python train.py --num_hidden_layers=9 --hidden_size=320 --num_attention_heads=5 --num_key_value_heads=5 --head_dim=64 --intermediate_size=1280 --vocab_size=16384 --hidden_act="tanh_gelu" --norm="layernorm" --norm_place="pre" --norm_eps=1e-06 --positions="learned" --qk_norm=false --attn_scale=0.125 --bias="all" --tie_word_embeddings=true --parallel_block=false --init="normal" --init_std_qkv=0.0171 --init_std_o=0.00402 --init_std_up=0.0171 --init_std_down=0.00402 --optimizer="adamw" --learning_rate=0.00158 --beta1=0.9 --beta2=0.95 --weight_decay=0.19 --lr_head=0.00809 --warmup_steps=319 --schedule="wsd" --decay_fraction=0.797 --decay_shape="linear" --final_lr_fraction=0.0 --batch_tokens=131072 --max_seq_len=1024 --doc_mask=true --z_loss=0.0001 --train_tokens=731400000 --max_steps=5581 --dataset="wikipedia_en"
Each number is 128 + 32 x the weight over its row's rms, rounded and kept within 0 to 255. Layers, rows and columns count from 0. Numbers have three digits each. The size before them is the row's rms in percent of the matrix's.

# down: layer 6 MLP down (transposed), 1280x320, rms 0.0512, rows 977-1019, columns 160-319
# up: layer 6 MLP up, 1280x320, rms 0.0544, rows 978-1019, columns 160-319
down977 099:081161123141177069155117136108145095176173148164095137162177142136055111109136087115118104110113199155103154120141150059125122132109143131185152177143101120134151121169133143123087150169155139157093065075081129134081131144120152136072125163133120111151166161097182092126096084150152127110158160119102116128115100138121123087089110100114158145160140095083089110087179098190175116158119170121078115130171073157141127130131139103165106119188166139108094144122099147115116111152108109
up978 091:143133058145098198141119121181156078135128153097165122164140156146142116144103135121104118089151093155088169140144145142168166113138162111160196168108071143129107135138139143168132100123109117151090129097111182093229096102079157133154161135084163126120139125110116141139064175149133155131084102106100165102173105142145137079195167108117099218093080153195126088078133109117141104142117144153087110126122095111120115141109174101151110092107140146114154118106134166126122166222066067
down978 090:141124143089097064118104062092140100152154069164088149133129139120089157145107147101104088150134092147180057123139076171120099081146142134132105103127139097129135180128118112152088104126124140146097103118116147105138193119160173223127196105139103141082157114138112078141157096145138143158158157132142144137146183102093058181092110103136094062184206117108080171132164140132093102112121105147199164142147103116137131135152157155165087109136111171146152132120155112131193086160115172
up979 113:134183183190113060156199126164115090124064179140098120126169115113122166156168160102149104111137140174158091111125097121112174141153119161105112138178128102103089148111135142127128110172156101188133129137152096137095143106155122096119127103220113119180191197163085105099088150113176123122084145092111151170140158120079099149173118144106165091156144108113146102142130124125103118131114136097179120112121153059121144141107174179152165091166100125167127072124167084087143103124173125
down979 117:143114127190154063186177132147086138111119115139079149098124124105107143114132181148122127142127085124114162146060165132140075088088149087155147110144143131093104149047128125162180131152151099197143110140157107179127109147045175081070170129129128137155078164098127145127102150123092149085073079139167117084141095079091094150083184116138138091122135113138113121154216145115144194101092108170118091107082115111106116140155234090115147149128115106154056112107170114123074134116152171
up980 080:086085117083097149124149018111169084166104152146107157099097162105100108149192113157150129122099156148104156159144159171082086137109187136089109162100116154152122152157134047113132125069159099143125132120173147098102116102133156109137138116159184155180136125178094098093191227177146143161107145127126147127153180145126115075102142190073162149094128109084085123058149139114045135137129112128086137163144177134176038150118099110144105052137065151144108158102094122090138094164144106
down980 086:149143143148152171111084200225092130084180119162137114130150132147108126109091082167126185134174137114176188059104196159145141156126212157192132169127109139163129142088128139093165124097160147127153116124113101112162166135131168135120173162084086154124134104072119160170120148106138101124074117136112090126159145168217155104132093086158133068127109090115168126160131136103160102119155154125042075177185070162090129130145124083136169086065094139135140156130116163116131100150170080
up981 105:128161151132085151146100138130107152165141086111130148095096091049128100088168140154165116077156161126123115138195108155094138137103143165120161106174197129098146131116080108083191155142167108150094157116173170174224057121155059152100167099124150128146149142105083114130189107116143109130093103125091126106147085132114160121071163097108113137133115130076127151147123100163175110133110208141124122079071168138120093116125144138123098104116126158116159083160126115165136123151169149
down981 099:118065156109122170143178114126080131103107169057215116134167150102114182151124120116095152133101137104098056114062114104166116151120107177115128142143140135108131138159118123091094084120104138150054168117095115126139108137112164174114131150100153095141126160114077188197082092130124115122104167176151143134176142125185163119124116110111075081154132167178158132141109109150071125156079116104126142125070150146126164141137104171117128164090087169149104160154107204117148143148179149
up982 120:111197167104085163134149160113159155122125106162164123148138103098083114089154176133132103117091149167093044145166128162152134109057063158083112107131136092147127099108153119143118122158144147117124159121108131113127128096087085117147143138096101150125117116110090110154164160138129152112103041120154146119154091105117108133063200150106121129164135118091120117176134126097071081145100114156172078052127096139147187132094094142099170127097118125143098123081115120138141175116136124
down982 134:149138141138151085147112110100120157183093178099119167125143035146171157084091118116122104122082113153094068113153065115120136117152123094110072120111124114113172110115146189134085166128097125139102121134124108188125091125066135163123131141121134139131125060130102132105137145094137147102097177137160170078149125116112154093130148137189132134103171180120189109131193197123072109127122114123183081180086118070095174122140179152113152151163157121129148133148105138183140149134150132
up983 091:113055166103086183168099109120098141080145161133167082114078063106171132142189099187105136131107127114155128132153060184169097175132119074099138163190119094169130092105157105118092126102094154135068146088154157197175109163124165170116170111150115094153160143172055082118124153120090093062118150101099127139174141196155101111146163135137108146112178117167088155148164147163122142121133132174113075081143152085150104165173145107137126123141100091142093052122168115137109047149112186
down983 095:105151200147166072149169101167150116175074130129133152052173121117112160196032130114100105094072160086134118118137094113073127109132132095130184110087156114073123180167112128110140132113138131117135172154097144170124119117164199129125146120154178128090147112132101123106101091118096163177121118164106168125164145081130155111138095114148115033120136093090116157047104126139124097127106100148144115192106145151081147112135109094125186140148190135162077150145172137097120142092123130
up984 104:192125149094182118131103148163078175097085108102111128151058135120140124122096117093097130128168175098098111184219124102089154153126125089098114155191139081144116149133125119137165210099114132153142163122069078095125117145115112171114126108140111115129139163165139131150139116125206082137120126117095150123159120146111154109158098150148159185079077124057145131118067139175149187146129083076131126112132103153163112159077140086099130123204126108185161092156114101128116152168102131
down984 091:105155127115169120087112165156126154171201094148088119137171096043122154159143198129136135141161151168122107137108129133094085091095102132112136055145135134134085126147091170105114082112096128063135129137162158088155102158145152100080145096112168069164109110126081116142148109091152085013121131156123165149147101112159150116106142099078141122113155124068155147130145097132155154149186074141103172147161143093111147068160149087101145142103146120140134122095158128179180074100138074
up985 106:120098095145144152160144139142190157173112180120147186140154141184112083096182142146088152140126135115082126134164075056133119099081092213106161097110090159111134117164101081173117147089131135093122158110062140165138053156131130130130127142072156144142146132106088175091147129127112181108168060176089105122138120069120172171099122127086098185102070171103116156081151133142148133161029113111149148090082070125099116125105156136165098124094127157070145152147101128146139202163128112
down985 106:118069088150150096113144121141078177121151155143122122135155087126127122171114124103111122132132156121174136148117158131161109123108116107104082187099122089135124104114098148117064108129145088153142075182200147146073178119145141163127157078157054130135153106129174126102102174177185101163175168128147146186137098141158154163098194152135147109181142137150083146142111182129192118144149092122143083174104145133082092124106135128129109161155139122139135115164082140143130117138144103
up986 116:070163110114139159133158114098141108099133129153173116109102167111070146186128093106109154166124151125102106126148126079107111148140138178128114136125144145149162099178112120120096169126238170104094135139073131164137124159110138126132076135205222072174138142025089096172175099105109118146161143157174102110155114120133160099184116155085120176122167176085124151104134099186127221157170121116154099158113087093132130176151127104168072085154079125090075214121133059139141111183149109
down986 111:105130119063049138145168168142174125096171211142158160135079110141134162193145124055132138180140153127119077131081143105106104071079135097117081129136139167106131130123073106110143072178097089184167121101147149133102148129126116123165137155109106140141147140148144140097144113156061120116106162167104097181134146171037197090168125071104123108147086131119087119118168114118152148125087151147095182102070108115134083125124117168156158176104145129115185111101174094157136130120118142
up987 086:115135142134156142180100172178124120107154187117153081114154114132114079150148159158098171102135167143159132192171121134143148186118127169130135132160103081179102110165072098146121151104155139149140148087164142144188101136134106158117161137121122137156100156114091121115178159100123147109117137132124140132153063171092120089093120142148153145152091113112162059121063230133169115141119163166150106088164134079150118150107164157126133143181164133134125142061069134154160129146151174
down987 107:124128115138137121139114115166161136157120115128141124129136118140142116129126149164118103102167145156109118121150123087174147187149174178098103149166061117186115140172084087138126167138138134160129152071117102161150077150086098119135220171108139093131124103144144105108101169094174105122120081149106182109163124160158121110125177124130151141099130116135130113135144174141167126163095106123139095133109097111141167148120125158089098120199165179145139112110107108154086168161111098
up988 116:100170143126155147132124117150163103085134177124178093163123099155081137084175091137078093138122158158118137110132103101115175165106140137154079112176192145162130085132157117170092146152097135109200145092107117152140147123064177119125137140120097148119067117135147131122138126158124139069131092117124066167160066115138124109130115173092107192134183071128132130198131135141104123233076114116119165128114111093133127131121098118099161137109111122141108126128159201111110114134168132
down988 117:200059131137113179192134126113098124128130112133122130050123120104140112123146114107131049097142163127130178102072125143103064134113061139134118156121131082097152126097158136139126161133075103151163145188129130144097162130116074141112167049183092153138133072146166144164107130121187113137127092137135118142190192128123134093147117138164156118144160094114103128111153076153175100048201124144144108176037123135136131095114107108136111147148141104164148193127153163133115156141138153
up989 094:144149165108135136181111101103162124150180098236114179120120121065179084155110095105119170116053129115115178166148130110113112149118138179118137147115170031143128124136111163161125115128155138128173152120085138097195097127129092175096124186085051115130099154069136113103129163116175087134116093112127122097117059167122100117132186159123179157075094072146133160161109085185154130121153136137108098145067106122142127102101131176199153116189206101187082089094166140138086129165111102
down989 083:175150076116106102107086115126073198086110161103102158143121061173149120120145132150100081185217151110105117144110161172155184138132140091188089098150112131138131147156158044096120138185077132113090101162165128163149179187133106057132101128162159168165128131169133156105094120106125165104083166129157146141132153132064110127185140115108086122165136129092094156065129158130025104142110105084179086104155106116142110140150130104058084161083071141077163148152098116146159144088124108
up990 109:123150181082132105114094167145123088173061129097171121147192146147186112125125116149091111111165155185147148194134101114106108137165122163167106206167167152158098096113132129136134141073098069181116114123112117106123145127132084112150122122124132142139109122106072150137131148110163142113190102140091142101144087121112130108168141087087204113127153100108110040052080138098153169165149130174132136084131125144168089166166155148078095143131152151087085167144153025168128128178098146
down990 113:114114138082138146160105127110161156124151133135124165174120119036098080075126144113148173078082059098177131086137107124132147137126132082074102106128119136136145118095151143112125183141077200094111136162140132188125181103133137159167131142189155099138178176132111067064112067140123132143100120130144085138134135126134131146127104173198116170057147136158178146174166120129140116091119137064118145079159106096120186139103156148173152160118110108122092103167065157109099157057142077
up991 084:155164139117115096113116089174117126166075131138043129149160145088104100108149101139156116110101184165148150158135058157116081130088188166119103138196069136123156193118158181127170136134131127195092203124115113141153118135061145157094144092160082173073063128112086140071098097121051153154133124136097149128139171098085097131096121089111164100174135128126136130165181146119110092138132127139096170183118134155118094143116176153156099105120173158113138082120152158115122083119162149
down991 084:143148156094189157090173129103141139145125149150111093186109115118104129108113137176108132151150122124117087144096130090091121156145139187112130121131160140146194118071091113111144105124148103100103074150091160146135178074102154156195115153109090119076076108128044132093121078135135126170123078131091168103091142146163130184080119146176105075159102149103161110154120076101139155165149193104135141128120102121118087139119168101116140124090160176155105144111091145159117116084113168
up992 086:177179166211126102177109161137156134165089056138149163080113052083180169168117152135129130135165091136127096107115123122100065114173136095133139171143168146123180131154098192109075120142084149174197154142051135126146103160124152128081103171085137148100117122143052087093149134126119181155097085115171197093124122192200138110178105152139149118137180091159129108104075185074109123140097112150121174112151153072183175138131130150090200117181164101223129117063165147103092098132129155
down992 088:091105134104153129104120051153116110100148181132113098100122173133145089154144080135114185088141162094092121117142122104134130163095099129162133138152134112174086117151092113136132138108177183123062096098166150135139101112123107165143136085148119114072132132138156166164125129158144103112164150191056047158115155047090125123137127078145135158173084192100089089115171077145128102138153143101145132131138092191072054173122083113115102148068100164117141134237090103172255103118162142
up993 089:125143134124150047080154094115168153134072194105164160132118165169131035140113195154107105143118126114156141127107124165143113109107092154122091145136085141134158076116096101115101141126131105151177119103108171200174147139152147088086153137141116130106203102138093125119165176153147147131059104110096181095141148120152129096103160137114096150090115124099092090177125127081163215134151101109098131121046099125137185168143121122146138106124179120134096106162083096188108128112093076
down993 072:072165137134109105178125184120151120121120130158138114150156184117109156063162096105134156085125143169091165172079165107077112186128154137129121066096073118130151094161123110156169098232093141108131179127122119089144104150090057157110038118116174110092119154135090068105176126123063118154085149151173098178096128128134187150117112100104198135131109125118117173096138138166143119133119077180079148074069183152168156130139135090129127163129159149172160098143145166142090122170181124
up994 077:176157106153122084096115192144136159126160079117107126156101082082134127132164178119146139169126134100122162114163004155163209182135056153115130131130143097179062096142113161193133137137122144135154120127099166140119073163192121142103148122099147182133139139059186149107097113115105144143119076116102132132168121118114255153104129116145116116161136163054160165159136090070132227163118132130114117139140111129143084138099107115096130105151223131100114137145128156151103104140137192
down994 082:145069158083133169106107132101150170127137207133169146132177117167150137112059107201137128163129151159142156070102151063118156138177123123178083116147073146125186137087144121121125167136115148129083163115165084189150141079136159059176195133134102111091054065140125175160146135138159082095170069122082205122122123140132118109107128112118170072107111159202105143108103100082173100133140186118118130162145073131129120121119101120137141157082134133124170122174116132131149155082147131
up995 084:121151137075108113161079179155183184114096148124118106180173091138121134141130145124099168069101162102096107120135095122099168173115135146113154174108125121162090154100126101109153125095096113112127133070145168166081145164118136129113160150132159141081128084172106115071093134133107107056103119146146162073121095136174150098032116086165144152142140067086151144134110111071102154131102121185086138168024101116149139155109122127120114122091152094162111073151094086177067134103156146
down995 081:135123165108144131133121089113092056178130064146136142125116104087153138099151083133151085201147080144147105119132157124147136103138091119080115097167100140115166096091124126182101135165054110153147087184108082135110093099158127127169136137157123150176144124125119105126217113143085144126126108126094116141096093173137134177126168094135167128122141125193114156106128082135090069179132130130132088112157169137129128094120172145141172143188166138105173175101167212105123127157116093
up996 122:120142156098112121155171100140118139140160129065187082135115137091095100162107095148126125019111172213133133146139141131118172111129133151126132150172126150157080122117106192132108104156077069117089148110180169122156117091089073091115150092150107129098078159180153075105125160093191169138082056143184151110103057121123119121116195165170138093058151122113142068120125112102155110161097091139166131107066161136149166158141133119158126133149181125103082101114177088121120191128111100
down996 123:138133120095146142194135197098097138104073124163153139130142157100136191176079164145067054076091147122123098148024120143095147134108173101152143088150117163131164146122130117155122088150167161162127113128142144082128160079154111112170128136126117079138124151134054177077092117107083152125137120115088111062123155077121113120064116111091140094071159132072158116174118119142168211183097134094097119125120146165097194141141120122110145132093147135195137106130130183111114171108085116
up997 088:134164122169136131162130141173170137141101202193169086141158101137146141175148139097117216148119126134122133151125086116119128183107073206111120170134125076125131162223129152109083109074078139148178093152108124178166139174141144139135122185098166116138116111134150116140148102158132100086138115124110142119139104184081150127085109170150172113165182124090168125125134114131150192119130115128122181166071113077112107127134162135117134118162130058165166111116115175165125125130166126
down997 094:102121101088099148112140153127106099095128094074069086152107140082162169155091078166158088128178084163183087150126132204137132121187151137099123127168086126117071096118114120166111073162144079139101147136135109155138101143127103108148134069173072135142129117087114116138148161077092088070180129139106144180161172131107128167107162054106122108097131161114127157133113116138120163135154134169166100155173178121180160151169119139122163143182107166174151119127128108124135088138130123
up998 096:175100098135122133158149097111137098154116144169115145141066131117119135106156145111098132094146173123139084135080107146104122158132119164095153146107144128115162082149152114082140138075134095210124166120092112224059128117197106088112151131159134159153103156123151087153165087121156140115199169077150163153156110128128204133139067077099158152138098098124091100157120109140118115101125120151173143106156106128132110118104180124103133175134114137161137134120134148187140177156147174
down998 099:128106165162117162108100110127091123101102144160092106112117105137137084161151098159106087028174082106101148122155118170126110112151129158157074136094163133151091129133157114134124177104159137085120144187097091118121138132084156116145166108144101172097088103148100197139091122193100184109055134124123165091138109141176135177142116141191121104115099097135143099135123187130162076136084100068115124124113128082123132137142083115190189130077106127132174169125116142095108115134147124
up999 106:147127167121157096183094098087131130134171170123132140102090135132115139142201184120157158127157117136135098115110076110067130120137183089100116197154160115109106109131081150137140098136117139187126119132071152109156133120120081156142139157145147116139181139135134125148149133108149142179115153141180152207163138158144102053092082088117114153081109093118195118134107147084095166121139158145069132074167135121147138191076117125131099125122124164196149117105094107164139200158177116
down999 105:105087141084128147131120068131040140158158181102149174128139144107198157097155149146113086155119102078106126096124126131126166116123085108111108144163161104171106126106121133123086157094078179108071173148124126152152165085151103123196169109083138152099082154136098167144176150093092155160126158082135146152111111129138123081098141145144076168131143177141178037147133136118137145164125234138158088135121090150074167201135108158162084122075086122144130157143110167219149150119128133
up1000 116:173149113128180096166076072160082103137097125123094113139154117063124106114152195150110130093177123177183087156090142148066151147085134139155157136234124142105082140103142162129173179194138085195107197139159176173136117122130106183197155147160118161121105090136119153117149174162103178141091109176140148151123165105091167144142109095171130150084103128124158140105111170132137113186106124063099115118122163113106116154092165094136133080149146151136100144094158061137138191121136149
down1000 124:096086117135123099159116163179097133123127129080080202080167135105140130086112085169136120103129130137095086171151130155143115160147142179056101129138153186138135121099134146164135135123140177114136107149076138137124065080091082118096160104097085184103105160139142142126174091098195146099154152097144082202134112146111109125127078135162132122125144111131149078200129172092158085118116122167103097122126153111141101132115121108168152121120163216200113064191121153156081126112134087
up1001 096:128127101151134142140143129122186093131112135121100109137197016113131118131171150149083166093112149161148101139103089162128149125035095168049105201149147090153085123125128072143083112160160165122179128086138166157089141166104092097132127142110147137067112125136216145076108088176150166144101140132134147144165112144127099117032089116131172113132082080080109089140080143133085205138120139154116104144110169090070150180162101117162079152138133127170080155141132167118137102111109087
down1001 096:142103134075131137156167192084122132097104176119164124143121140107073127120123154187159083133128163109138200178116120120159126104146142105160067104139130143101191158160122163136149119131101116166121113154083100118178069118106153166175104168131140095148122150087042104138179150136138179117089127156151166107200118156140141097117091156125171099123135106175159115085133110134119116147093079092073134143133099138218125112194086169085115097106152056056167125116143120167105097115119103
up1002 104:150120248146184074150075063194120130181154090088097131035112128154094113092148148097157144120116121131145116169116085113159145132100095175106186079170160100120199115137126133081161138120172136146089136137086164179184157132153076078169169098123075110116127129180133154093136140124166139166087180190118167144122110162167120116078126131133121108089163125121136077197149193128113126156145160121183113127148181147161126148135143153141037169078121132130086132114093139132147117159158146
down1002 108:179149125160132184128142140189124149191184198120089130169129157151077109141135131137106154093167115107143108095142126112152080109109100115136127112122191154150091189137138124180119129108095111118111078079198198137114206162097168165143136090173099104124119147133130160165116098093089180107100116116118161144230114173143168108066148124136105093168213105133110091146173156126165135179154124153102146104176122093133130151150079125097122154087087138045132136119173092180091160115102095
up1003 086:084095119090101150117161098178136097118175107126163094156082111150148064101191154180167146123073137140155174160120077175142178143091173142100135152108092155161086110102123058132114118174151080089121147096181115071148056102170074104107121165106155128140130100139148140104100120162120111130079167189134156127101125083187181097164145126079127159108136158118100120188157103116141150081146130111084113167091134131141117166053075158158122134100127145130111079158100100122031153132170116
down1003 074:139157108114130138166112095129130094166080149122128137142120122132158160163138114090147118113159116131118085135133143144146100150139149134127140113160142160141142168137155133116163120148110116169114090087078157192142126157062123171167118148115129102116090151127088096145164117113157156094129097116124163117162098159094124107127121120175124142124136106115151138063095119084123119122125091123136113094139109113171148141131175110075126116161150106133170137093099151130229131134112127
up1004 076:142106116184093094103119138040132141117139131120144109163103111166105103182165097129110127143173190119130172135156103119033088089084118153147158163167100115140120151164134152174097150129100132118141099108144168150094084148100067118097158178108178200119137150120158102114166149138156112166107101236110111128139104156099188197105103097146094142117204140104205157150143088130062179166161111129128137150062143099126074132087185104065173160139212162185137156128087135116126141128133093
down1004 075:158113192087150143061125166156105123089127147140166151098031144169089126057122105184117099152133101117078114048076123132150180129170123145130145099166108125146199133118136128118132116129103144183065155131125087151154128123154089066135135175112144117136068038128094136103129175153145132134213117123120141154109166118150113167161178179138122072140136122146114135109169165146146090106200145106068163169157137094152117132087163127178116100115121068126172182138117182124102138192098166
up1005 110:121183205150125162128100094188146077161235122126142113096115064051179107133127123084093130126174121143138137142155114159127143174101140187176150098146107097149107116153117150153117127142152166072126178123101134148130123110160118129119130132110068108128132194075127029151159176140161132158149125133165159116096103090144105127145160133171155147158112163092090061098153127108128096145181102141113175100118148110132132108132083133123156098162118138162107125101174121117145112121193118
down1005 122:126123120140155128133110124110201148113101133129172147120094124180100161073161082179106117137067056149110118159116088156102114110135113140145075099089108174155143164145114141126142077073135105106131157160108129142161172137102120080156135111109127119139156137110130106097118153161102104172177166190080178182134119170092162139125143118075094141169136127141112172063136093086157168083129169134117134170103143143061124114127099143149160108132113113108068160147104048139148181124114161
up1006 104:165146159113091141140138173121143164140123163142170068141099157079138135173094162106110117088115169099091147137173098149101111141162171181155151147084116129116133161106126149134109156134189138106109138110049116113121100206129131147145123103191069076183148122113159134125110158189083113152114124170129128065124144168167119151157098101151056195119091082156208144120200151149083173162134094116127111126150115162182143167190097078130110102144091185161118169095172116134125165136148157
down1006 108:133210126123103115113179126139072088135156195123138134174101129114108127079151096101197124151155106076152073100195139174121117136082098127084143116141096160142124103184118123118158148128126129174109096161098140059106134131122068198092151123155113067133136129161158129118113130105111196117110109126140115140125171195120104119130139182110169164139107125168128118089125084155131181132122150114144116145119111091147065151107100143142121112122157110072166105104184131144149113101158149
up1007 073:117136165136138121098128096120130131111217200181170119115128083133099110131083132163108128038156145127162137105092137170129165148100133117154119137064129168159153122131029200122082141140153128145135180114201102162187113077114138131121237172137109131092144093096100165176115117134168175131139093109088171120111130148145068153038154113093105109087134134175075100128119216069177161129112179120100128113141134105150173145114069183161102160100161150168121054140092172138050120124124159
down1007 074:105146119132109147140138138133143124131119075114067143144048129142127187125161154068159147135098146150129133159152087135095121123146155096122147156170194109113149137139134116130121133127151098086125082189146167122103110195160089113113060130120165092156113199132146156090132177136118113170136211159142136176083095117090165128143107132132124209171165123117158131110126047156106111114174031173130151090107114127127118150193146118171139136099123143155126131189098129136255137127119120
up1008 114:219107173054179102084148126113153119162096109132125144126141112101110094134131221102159192127102141121126079152157105124122130124117114168046120165117179120139164146125124100158154203156163115138147171125109132132139229184164145186104124178101158171114122129111151064125126074174183109118104107081129132148190145132156127163143132128146137163119061142157162107124127120179082098158119094071177103130120097077096134152168158122167129104122083149128114117088076124130140099111120142
down1008 111:160123104111105075134112132071171125075129126116170130130103133136108117183145128147110128123159187155166106130095106119125100162104139185147133077120139118117099076134073099161071121137148131139165090131100110131154129138127193153119127098116136137165163160094165065154145145136141120171147122126083132120135067117092173092157117136104103161141111124103097120066113201171144088160083119085137161193163088175172144105068206137123120182157223165158094169107121177082166136144163114
up1009 077:088190154120133109192102166174123113154144143099144117063131137135148134141094182142081117174114163127156125123145131102135122113088095130114094192147139106081193139113119166094084148085060100174169114150127174136140110113072113132131081137067163179202114101130074103077147133141132152189119121120145158093140052124160066141127115126121139083140092129178162130111106198144136156132104151093148159121107131083079118166117155128144176117175185077167121142137156113114126086134167179
down1009 081:101087174125120160120113121068160148083099155121086099135113107133149123098130070150189133099150120116073114082152165172131085177170119186126122088164113169141080123139139103109140088177154165082108206128115062168082131144147172181111174067141110107093132130077156124117111154131091095129142123173093085163126162175061152077083125085143170181164069116121144107167145118082120101178138104113103134126117151151142147094111175139127101142114108130124175126111148075137255144114074061
up1010 091:165098139141101140117158114192180121139110056141144079116164146085111165099156154106159164120086119160111161176118132124049171087163138120140126069099114115161103160133122160131110141171132066163177151102086141165131210141126090141088108146121195056060082113120113073176103148159122155156111079138173130113119147133108134097101172132146156147108113112153153153122121133158140119132147154147112166164078131078112141106127149080100083079083077110186064039126139097137117097130106102
down1010 084:096146106157114150139114190121120076118093107134122142085186097146077131188121122137159142156142141118137153143171133130147084090166142199139169133134123147117205156159125125149104091122141101124119154139103098075013171130152163207077137124128120162139170146148188131145153119156085132142153121148155156151059106134136172128144157153145097082067154123092149118132153139135138157139109113149205085077127060089116103138083114157108199141197123133125154144083090159085155076074156124
up1011 119:102149175143149078191129167106133108130088137124090096093158112115132122165140088090090160135120130172150169154131088141116114135146078100058118114077164089121149143092134186159105159114125147111121155157054148195089119086116125133074150122117103115147095153207148132125121142125154123160139052138171111134098164101140089138147157150172176187132109124096077164122111132068100167125092151101193149128135131086102175146159166116123106166113150131144081070198149153055127099120171143
down1011 127:091107089182170102092130136111105198134059134138123058172183051120096137152118184104087101085083125120087147202153150079180097174114150130086113074139088156140106138145200147180120111145177112140127130137099132133084155116133106079132132176126060107118128076109158198087115113107130138078168123184122126142132068081166151134138126138053130102144144128120145120134119152064116121128119134108164119108143139095144155136121153085069129178141144158162105118117102097125112115155164086
up1012 113:123087132155155173157155128090171100076097115120128173111143132100180094173153134127088124108133109162135053122096154108135190150129068181099223119168109124137117190138092118077136130120165094136138115117088116148159140068094140144148140120162134066162129155125144157133111143153118164150124138124123174075181120139109142092126104096145145128086044138127112088046150178142150146184201114095115122125135153138126108121124121114155092085136124109144128091118147132163111132211137146
down1012 109:067119123137175121119167148141123122147154142122165159140160152112128138110177123124089135074113157089155105140110131193062173151153107107154074200090062125102170095178189101083116129059123152123106173082078185107150085128152183095086089191107159118086129098139105096094095113123173124148118099180149151158122103120110160096164177128129059089173110140139113140134110106147083136119096145156167178147133106160136144159142142088071130115143146161117141137138149166125137094119168106
up1013 087:057091102135186159097131155128134119130178128083124051084104142078111113095061119130121198160157114094101177172135104179165122134116097155106151104120126089164124078126111083161134129142156124099127168115072126151186097170108042166158126086073181094129107091149112131126208181119119134143178153132102121060198168137128090124092098143156101168205111121066156158083093190184167092138131156150122135120125105071129154139180131052226169180131154131128112120134106133182143137140129118
down1013 096:165157179079127125159137151137141123070120102081151137097173122159163158148154146104089101172114126107113125107177162085116117079126107096183164073155134206147146134110128125128090139095142125106144086156124144146127107101183179129131134129121167129169073148139146142109037087146104104104124198117144106127127131176110129114115164176127094075139130118092133082126119082107131165193145127099135145096163106134114102138127120111108174099116202083135117165095129168092094122180083156
up1014 119:145109145200119155164170100114126136181094123143094133121102165040119188138177092125147117096171113169102136095167121149159094130097089122144147109154059098148166155181130077067096143110099144118127195091116184149107161070088129081107159146120161127141122155114134112140167142169131179094135141122182112138112174158117103093102110089088093159110165137217142118141166163137080151142133043139104095129146112142132136121070127115131135162146148171091074146079131139126120095177121143
down1014 113:109141141125151124175130164131142096156204107087058156212119164102123126197157138127099129107156086117136148133141146150086142095118123144123060115083123114098131136124106110125152172128129117098130143102147097130059160188098092140198107094165102139133108094185145143131086164050174159121086114138128145080100111092156060097087119081111090165089136128086141164187133146151145117108092072139142182156150116109205140133138175139114121106161156140202157141181068255100124091121195158
up1015 129:138169147141128130121146152125180091139124133174084143107183149135158103133126096120113141122099109163030150176115122169070126201125114110105118134097136098155154213132135116106127119120105113086135192064082153092161190192140097139089078186103120116120104170152118133089133110128176207191111147169111116092141082112106102066088174154119159161107091167134157117093101085130099153187045074082189168152164091089153199148171117113126145104109133175165088184133089148149125145150203107
down1015 116:092125127136160108133118098121106128144158156151038074153149129095127133116094098127129099099093146085116098138198086133069111118130145168088165058114163068160151169185113089096098175157148114129202151045106136112167106127161137163105069143141139125173134159141128083078165079105148132154142162139152053150125119113069110091132108108096145119128141148153122065140091101127120116132117106176174130182128150075153179165130118091117116107130102144218169149205125109140166149121089131
up1016 089:134098154163215117155090169135114158183136108140164143194143097132155114130121131139177121156139110121135139228219093179165177138148159066116226097137133135143122127092095131107111125091093069137093109096152127119132110137104084191145157199135123052174071138131140129094115139106159194117092116148158187112096095152180094150107141134105120154101115188146101126194108131170186166104106095117148138172104168026205150097154158132135113168147142111127171168180107173155105107168191114
down1016 077:077087136072058124148165193138167103161147039144110119049103140142125084130131100208122147106127128102157117114102127113160121131189128164133115122160132109149126131150124111166114146148151082087153138092128151179149122149144100117149115105142106171107150078087081165160142099141115094147164142169170088128120142103197157138125133137105170108105154118130116123102134145109033150154165112199097114121170184177121159149105115109120093091164140118124090131107086079127222136126126094
up1017 121:088145184093140104207105111110109146164150138111122155133171090151134157149103159120135093095085120140129052176159138101115181219104145150143136146125176142178096165129089098095108147063094098152173102158143118098119092141124089221164161121134085136178092162097084146117092235125096142151079157164103144061194116168125131116142111125143149163091129170131133082136140096081114159205076144123143088122097134094213130120165126176210086136134158156155078105088090103125151081159118136
down1017 110:122137136127151125182072062142081167089077101115156099104099080160130079137154112168174110109109109087074125143154174137123124130150131129131124088144093091151158154129139178097149125171122157120135150166090049085170131089093154156166143103102145110132104133156104140064164170092072160192160164177163091193107146175143108125103117087081143158113114128099135151139149160056148182137188141244113112135158101158139115204081113114053113118142090120122156174140144132169133123087122068
up1018 105:108117091093133088122109080123113109117141094161112135096076156109053153149126111135147108111110115115056109161113109103129102131102091134059136166157150129182117111092144131187161125095170050124145141104142054177138100164129069128169111140121142163101129137178165138054171174187128116166150115115098158099177163080114142123071109096154095117160171097120128136100133071146084121156164151157136092124137106142139104124142131187141114141171165142118077074134038112117117144119135126
down1018 082:113137123102135118128118166125134131120133167033165119124184113104173085124135112098132096139153131161070144122140165102168105127142146108079078178129083092118205094092116080184122132184105147125095134069175173089126141136137150145155154112145101138156141130087165098185148062123123096089133155106151108155117165173095159176177116125133144117144020143083175077115142100112215030135079121095120162149133122145099129144114147080123111075120086147108149128177153170128151065141165159
up1019 095:174166131127125122094167148141127187115063108176105173149132132144132135135149111127149118159166127201106083133108114138093184112131126174134100141185126128187141142117135162189138141190151118174193143062101091135133114095073078116172142054151077152173172209116102113068135163146132152187114152131096182189124154112097097162171148127094129071150109152141203105157149195135125118157111144107097137092104103091117136116121190115158112111143154131166131091057181093125154106136123125
down1019 097:111141142172107196160127115109173128147114102089123110093103074144162152112115073164106121079123135092121147119168151165081137162134218083140087101084125176102110099087082068078124169070106100175117138161107151180142138165100117121090127164172109122130084088140130103144129113156128165177132092115122164098125102132165070136131151134195136120140146137103111113163112090112159141104090115195148094118189116147124141134129092129110083115176127163097116154135084122127098181147167198